Each number is 500 + 25 x the weight over its row's rms, rounded and kept within 0 to 999. Layers, rows and columns count from 0. Numbers have three digits each. The size before them is the row's rms in percent of the matrix's.

# o: layer 5 attention output (transposed), 192x192, rms 0.224, rows 14-31, columns 64-127
# v: layer 5 attention value, 192x192, rms 0.254, rows 15-31, columns 64-127
# q: layer 5 attention query, 192x192, rms 0.167, rows 32-60, columns 64-127
# k: layer 5 attention key, 192x192, rms 0.161, rows 32-60, columns 64-127
o14 091:486470509476482536489522446475466490512515553524521482537464465478515467483538485461470445520489527502452477539524465521483493513518503487507480485500511535522503533540494490467515500506476453
v15 086:500505508464469486509490504502493516485538508552504512469480538495497521539509497543468478484476517492491538513500512447513499550502511506517476532456511509485469536494495484456489541484507511
o15 083:495565471491469520513495487518548482503500472458508527448548513501509479484513493443509479486522490493521479525511469547514481461493461492460528522461520487497471483514481492480502456510487487
v16 088:482469471498529471517508517475516494492511526491491480463479521539507477471504545572463513498468468547532518506500515499473547494511497511529487489510484489524452476471553509520547493502508491
o16 089:474506481500501551488479480468487495450521480550522484501461499505504487466483495478503496528546535502456488506506497532486516477491486464514474505527485516495472468459520492523567461512482476
v17 098:497482473494495536565512464477505508506527493465442532484460497510505527486484485512498487559486498506481505508482494518513512557493475496505500504536470535502479517523545517479462506466500536
o17 095:490500488519498495547520476495501502542522497543482522469518508478498497504517451509472446542508489501552523510518456437508477531481480471459530522511482474464563495511529500499478490467516520
v18 083:497507502532484530481497479528541506489516498511470484538528520499519474492568487455483534501466531483485525465536488486485499468466486512480510543504499537491489547544512454493499516524507506
o18 085:509510465508517482489478509496482523502503530470497515507493451472496495483471506495525488557482494476481487508486514499486493487505522490520531472452500495495476497523510506543545503515496491
v19 095:501453530469520512521444491480432471469527515496484462493438510452524515471479500568555513547530474497513485463476487495514481492518466528562507534532502490498502514493499518481481468542472539
o19 096:490503512523513475515499481505499498520497465522407553511502476479517526512555512477522499469522520452491499466496471519505543484491531525471484524492521506535524496528476485496544476518478478
v20 093:489475509491512492514516506498525512489509493521521481505441486493511524537497493471536488509533516477508494523480494507529486499452475534525471495487561531508501476540521527508505493525500526
o20 092:476515492476508562472469526503498477463479526505489483487508495521550484487528485486459529473525517474506515499503502469505485519491481522494537487502517497500476488459527523491480501472521505
v21 093:449493526501478485505522485488526514506531507486501509486531521489517487461512490514498525464531508556495494475481461501543481524468520515462497493501510511541460513494535476477512476461474511
o21 091:475532457489510524502482484517525507458509487461479436531504490534487491541533476509494457502473495463497503493533539540488503472491466446445493466503493489479484507482522445496527538495532474
v22 104:465464543467500488484467476500456468537530466505509516507498483499518521512543484488521468504507526532489534485514530492521479514527501474467501470445448492510533503521530501485521456535487488
o22 098:525484529538512490500534503512513484453501499483518512550518513498497455555481541518455496494518455465484477528511507511484525495498475465487515488542480520489519491535489474517466516502522565
v23 093:511442577488471502476531492534511524476529498459492494493544520539500462557464504472486497542523490501513489553437503465522501484473516500482493470475501486482514506489459483503483474480508505
o23 090:479508494474498507472534530492497481530531459486492470476508450475510488489500526520513499493521463507528480498536503491478476477459466482466492510507518494478504482497479493512507499565478487
v24 096:474473527497483471536494504550473544473470463529493556482510506471520521519527503523492450532475465523523468489482498502465506525514523583466531499525477473493475549517523542570473464503478456
o24 096:502526500514487510497518481499556503533503514510460437536527498549506512480517500491538494481554478456505494497484526471539494492534498481472480499502517521473471522481552483485469475497531472
v25 103:525506517476503478464466502515457503491514471500516459533535470509490506548525480487476492531464497489498502501483481500525486515520519475463514531488521508485532526528493527483527530446496517
o25 099:498499514488467508485521481524522466492494478483492478523454531496427465498512484506511491513510492522502516469523528421515485479470515495542465506489511469500497504463466469518488499516510508
v26 102:515491531482506499523465519514455463498484516459518476482526500515534523511502541477515484457498505508486467509518489518493499481443509518458496530496468488458509504504484550519460529496499529
o26 094:460494495455479500516483489475492473471499489509508499471498469497517528495544485515542456505501523488482447463486519472496542486440474507477519458472502513526453508526497544516481496456450483
v27 096:492491504517540508484511496573510521506491513490482493520453452507479474513507522485547466497445479489487496490499450468457504497496527516491549531496495459527551469491490507493472520501496520
o27 095:471528480520458468538525503504503483446478531531471476528523494476500520534478516502518516513480504506514522484515500484482478486474496536519484481494467487545465519486505508498518500509520498
v28 087:508508543504444503505460517515488478482523524495529462457502455514484514519512512485495518501532512467468499484501505447506488539524544451455515441550530492505474500518543540520468526511481503
o28 086:525482490514485524505464500538507512534442500491472512546509498518502509521501489434524498480496508489475515492474497489507528484492462507521449557496513478536547497508486513481502484464438455
v29 072:506521501562519511468471526496491492507512500499520505507535497488471504536495506488484510477534490531492479487539544474493504514459521531481509517513539514499558546512493492515513514546519516
o29 079:501490497473485517484539569521489497502489513498533504532502498487508466436475502535520494483507487501488534522504515475504475486490528474524526505482478491491456466507457524511467503469507457
v30 092:506478517500460557521488486495489521538515493482509509490506522528520517478494495481484492472483523510496462538477509545472477490484512511472507499535462509494507492514486480445512493455484543
o30 086:525513522498479489495521456536506471525509444536502528466458460542484524525471555483553511535521529496502486489503557504459524528488473497521513468498499522505472504513504504500519496484509503
v31 095:507510554516530508520471505504496539502526515481479465501500531475524485478504541482459520529548527512470514484510489480506544508492520505473473473477431553531494538522535452533459516479531544
o31 093:495519467504468476521459541481528495504506496549492488536474481519524522538499479451469500447556492518565487495479504490484482496503464469480525514523510488489491467497485487469513531522461506
q32 001:438526510550527439517518474456540495546532464518457516502470485513500539530486519463488492536526507526541473458467502472507472540505496492496517437480464515520461539495513512505471522505519456
k32 001:501463479498533538466498534479480475482466506483477512480473510514508444504520489504503505538515509447498511484524532482504485498551483499483484500481505498514476529464470459483529493461544465
q33 001:481485508506456521468483530467507522520519529509456487497465477462516473486499468477518481503545509489486491500490494481433490535463509458499517498537464534501487476485441533508488498515459540
k33 001:510525487463482509502522479494509485489552497493531494527489494543504507498468505494497501478498477489522453502485513519525527482482488515503502465514482480521478541504480469524486506509541535
q34 001:506459503467481498528491530525483526463471532496511514482493510544487479463506535514494463525505474504533520511501536462531470461502478499475482519472482527544470502496497491484500493501558510
k34 001:482513536468481489443487507490527547450454513509464460520538511515541466478493503483498452492451510506503475490493543520493516509529480476524497512482513481527516478505473514474525528524493520
q35 001:510523471494500485512544476475498493473510485511457551505532486530431478498523494470487524488544499521519516482491526492523488507484497456501503526479463516562497483451524481489523514483577524
k35 001:491494518511489480522511474460525528498565502511509539513512533490493501525475531478547474484510498531546505497512478492506484468493509508497506458493524521465513509494522493530482493511492481
q36 001:519522542545514481480509500505467481492504498463481518482533528478495477526452481503522506512490470463435522531508481480486469512470519515539507558551521498477511489553543484577494489501517495
k36 001:514502493491481503502458517514425509471479517474520463482513495534500473474502502518504461481502507494550510470495559508498488528478487458471453514468494513538461474517512490491514507480499522
q37 001:484541452481530489530519489461483513496480479540518490525526476455494505511465494525489502491498510520549482506480516464483552497508462490488468480444488495540489509517524493478518474543527511
k37 001:557491520521483534495528484490520518530530512513485500506484501513492515526480538477518503498454501504493499463509485458509533485521511476531517530495490485480463527503494538486523520476485476
q38 011:505478500536527514509461568545504487523488532519479510460491495508509502522526527465504513511540516513453520500506473507481479497469498523517542477532492502464504497460505506503485493455469499
k38 010:477500487513471493524491493499511469498493448504551471478503494505509467515500450508485525521488477500506522520517517481516505540461498496504483489470494523519504488482502512483531510543505513
q39 009:519508503512477510470511517500503512506500488495486495543484539477550489497515491476470510492498506463445484499512499485462493477513529485524532494540501477425544474544517466522516522477483496
k39 007:494518490556473451459502501534510488510505537500515489541517470485515503496454544519526536528507500554468498504487492490501507498465523472523466528485511492466480545486555495554504519523499476
q40 029:477487525485518493540449514523525471523506523518541494429506462516441510535515503510514476514502495534497506497467486497504504538469484507485490483505491522519485529437480540508478480501518481
k40 026:494508493500481534543504491506522457494496438520523455460502530512484485540505448507496505534502489485518512516502510468497505540490505513487513477480502515517513490509490482461532488518511533
q41 020:502482451524541530508486602506505503550510524504460510492492482496538496504521507482498523502546509502472507496523507489478502482477486509541548486511524489454529507465526490501484520474448484
k41 017:475514505543456480489481490519537490508497526490529471497487490493520502530505496506513532537505504546440521537486499489491491492471502500495466534511478498485491516486511477530505505531501496
q42 024:455514462478520482536492511459471527533460503470477544470491438537542481524493480502518530489503509506546498489512501473512497525496507555490482457492481506521524505494479529533475533565480500
k42 038:516507489484548525482514487486523493486544518521504504479476493516530524500456485495512446458493491473499500463489494478469534488541513517448511529495511448514537527468512478456494492480496519
q43 032:529548477532484514444518499481475546480471474498493488551508554488540476489502545492477492481472502488513477524537512523522502462517502475478520526494530501493496482534513481487509498500451498
k43 033:531515477481544496454503508500505532494511538512493533513500494492540524499489523483491467433505531494448518472510481491514510474543498490485501546506513463456517511480530484531458491504440503
q44 094:485553455501539467495482481487478521490478465508559597442497475458500489500504465532525508514492514494430448483507523492510467495503475526503488480498539528495517507480479518485523487501543536
k44 108:504522529506517509520459485506501519508501468523503495529427480491496523550469464473514507489492525490493461502502482459500452478519476532484510501510519494503489462483529473488519490542466519
q45 094:479511496481511501473520507518482451525548485512515494522500487521510504470518493465491504540511465502508518595493533516432488438470489491484507498489507515488492491502499484484481528502508494
k45 097:444508461465530521455486520457481527535499503470557555521528486525527502477525483441494498477484490532478501480463543524491489497499508486479533513506534502512480484485531502458499522531488515
q46 127:481512565470479497493526504519465521500491475499478459528499521508427524485483502505510554527518495512518472495509491499510482497468506542456514545494550523532474508492515543557504479520510516
k46 128:458469471495500519505580478507468525511512490570475481516512544497487518511503480514491473513537512498478498460525500531424507544490508468469495493510547511468535462460528525496498503467448494
q47 109:555504513494488464524474505496524510536487464487520547455522475528480482495485479443514467486487496477477523529512510491503461491471479477483497502482497490471488493512499486488483478512474532
k47 123:518525474468489530514505485503519500503526505493519484485527496501485530517465470483515484509569493526528482515491540488497511531523531490471510492473508520506494502516538471523501482519451461
q48 126:524489464535515455473518479534463507502473471522505457518440500491412472529470534502503470482473491493473522518515486505484509539537513516449487487538495510490532536497525494517497450497482452
k48 132:430510541506513484490506494471522497509482461496542494507531506509502486548515517479476486486460464461472529498539478473526499511477465522523489525525480521467477522460524448445486513519450553
q49 127:504525499514502509492436527494505513493462502512536465461498512504510500505532536474494489480491505500477530486496509488478482500480467560464561484507487493539506478491515442529530493513525463
k49 135:524500476508474506541501529436480534476513503498481525493495462502494542508547497522513481503526516506537490550469497515515513444507506486493571500522451505518499500539510492511497457484474486
q50 122:482439516513522511523480487481518492508540530500500473475460507513511523493506472525521530482523513498495496529532536561524518535522516520539494519543493480488493484485503498502525529546503510
k50 131:460455464517517461476515493504488545535531495520539502468511507484514530477478475478490442545544539500525524515540497527503527490506535447487489510473509441504516515504501461512491524512516532
q51 121:544464483539494525504546498527468492442499508505456526510466513521506507533477516501492525497526499461528501493516536492450493514521484537523515534467508498464471477480512490502495507458507526
k51 132:484493523530511484467525482521530443510524500497481514474523518536521515523486515461499496521482505522545463500518495530514472511487468523504532530529517470512480509506510516525550531471500516
q52 129:524524486511514529490520503495565418505498494511528508486523518527476485507484486500517507469533474535519487469498493489478464497456468537504520465507525517482500464498493543507520508501494501
k52 135:485481505530503540498476443524525530548482531497496498507499489513525466529496517516450513486520465472497514444455511475493489453550486519523502501480518514483464519492455506500483497453495472
q53 138:439497463492515521497522519544505500493449507520467477507527484525485523491460467477501494501501513510486503489515479497476529506506511498478465469564472461494488467512484508515517490467499511
k53 142:517485519528510516474508538579560556484485456519523512529501483530439522503492521546554502520492513517507505469508503503517517471452526538509457473467462460489495480530490524497507503467465531
q54 132:459491528424501518517512481531545512529504481490460539507500457503460503428475502510466498465489490486525494471489514543521447541485550495528524541506477497481501530526538465517470507491513480
k54 140:492465499514495499478510487535484519497517501519465512538490518480497475496463477489533509487484482459495486475504503512490455540465527456488482499499478479516485531510474527502510522466537441
q55 132:547505452520522519525553516502455507471544540487474449497478486490491500502482515482510471482486510501514496522493512460491497485494498493522532510477494523498493494501500480447472483506488504
k55 139:538502476478532487500510501508501483498524498499489516498532510471441487521499504510495485501512498551505486476507523506499491479420458510541493509480466483504506467515535540458493550537440497
q56 117:537449535531502526497519483509502539502487504473485525547445468517490496457490505463500497507473497520477497536509500507459446492545491518463475498502489474538463513477525482516495421512489504
k56 129:504498526497511491478489506501485520510473508517521498494508485491466533549500478483498501522459442543510463507486517511496511544514543500491476517517522501492533525473498492512550485484464537
q57 129:537483504519479523473520506521522493486485450464532507471489498491483525479516507496523498519489488492488479483484516523534528520523460497495520513538509496559556530541492452542548496501559508
k57 139:482477478536463546484495509488512493484513461478486499515505506477458516493474492462517459479470516516535485454521528523496548475447534541474510499523482552507520506497470526520565525536528451
q58 118:540428540522493485533530517510497513474503457498491470495470516523531495497479496524517486481507513471464504456510498516469492518490478487526481523533520504475488472532502513494505511506506519
k58 132:503498515504492508497540480539522503496533502494502475531478484492494495486520512499502464432512514529507456492489484513513488437500520523479461529497497519500516499521489500516506516484501470
q59 131:477529492522500476523503495522465515525490516531501468507497537518481489539491445476486508517529495463453508520517466522519504463469527457493479537524506495520530560470516519513492514470498518
k59 139:437489494481490532517477502501519507437522549517517474507493501529492522481441518472579507487459491531459476540523523482504493531475504489514525501500500501510523493474508518509504519458499560
q60 127:471532533507509519524545512496501495502522536465491509497483505506488534472516466466479469531512507540471493508518517498543493474468519524470478434487547489469504513494506492459474452516483516
k60 136:466499528481525540494524475494499490514486526509520474520469463487484528510519529519535469482494469522524534536510547500501449490512503495472517527524523514488509536497516502485501523480518526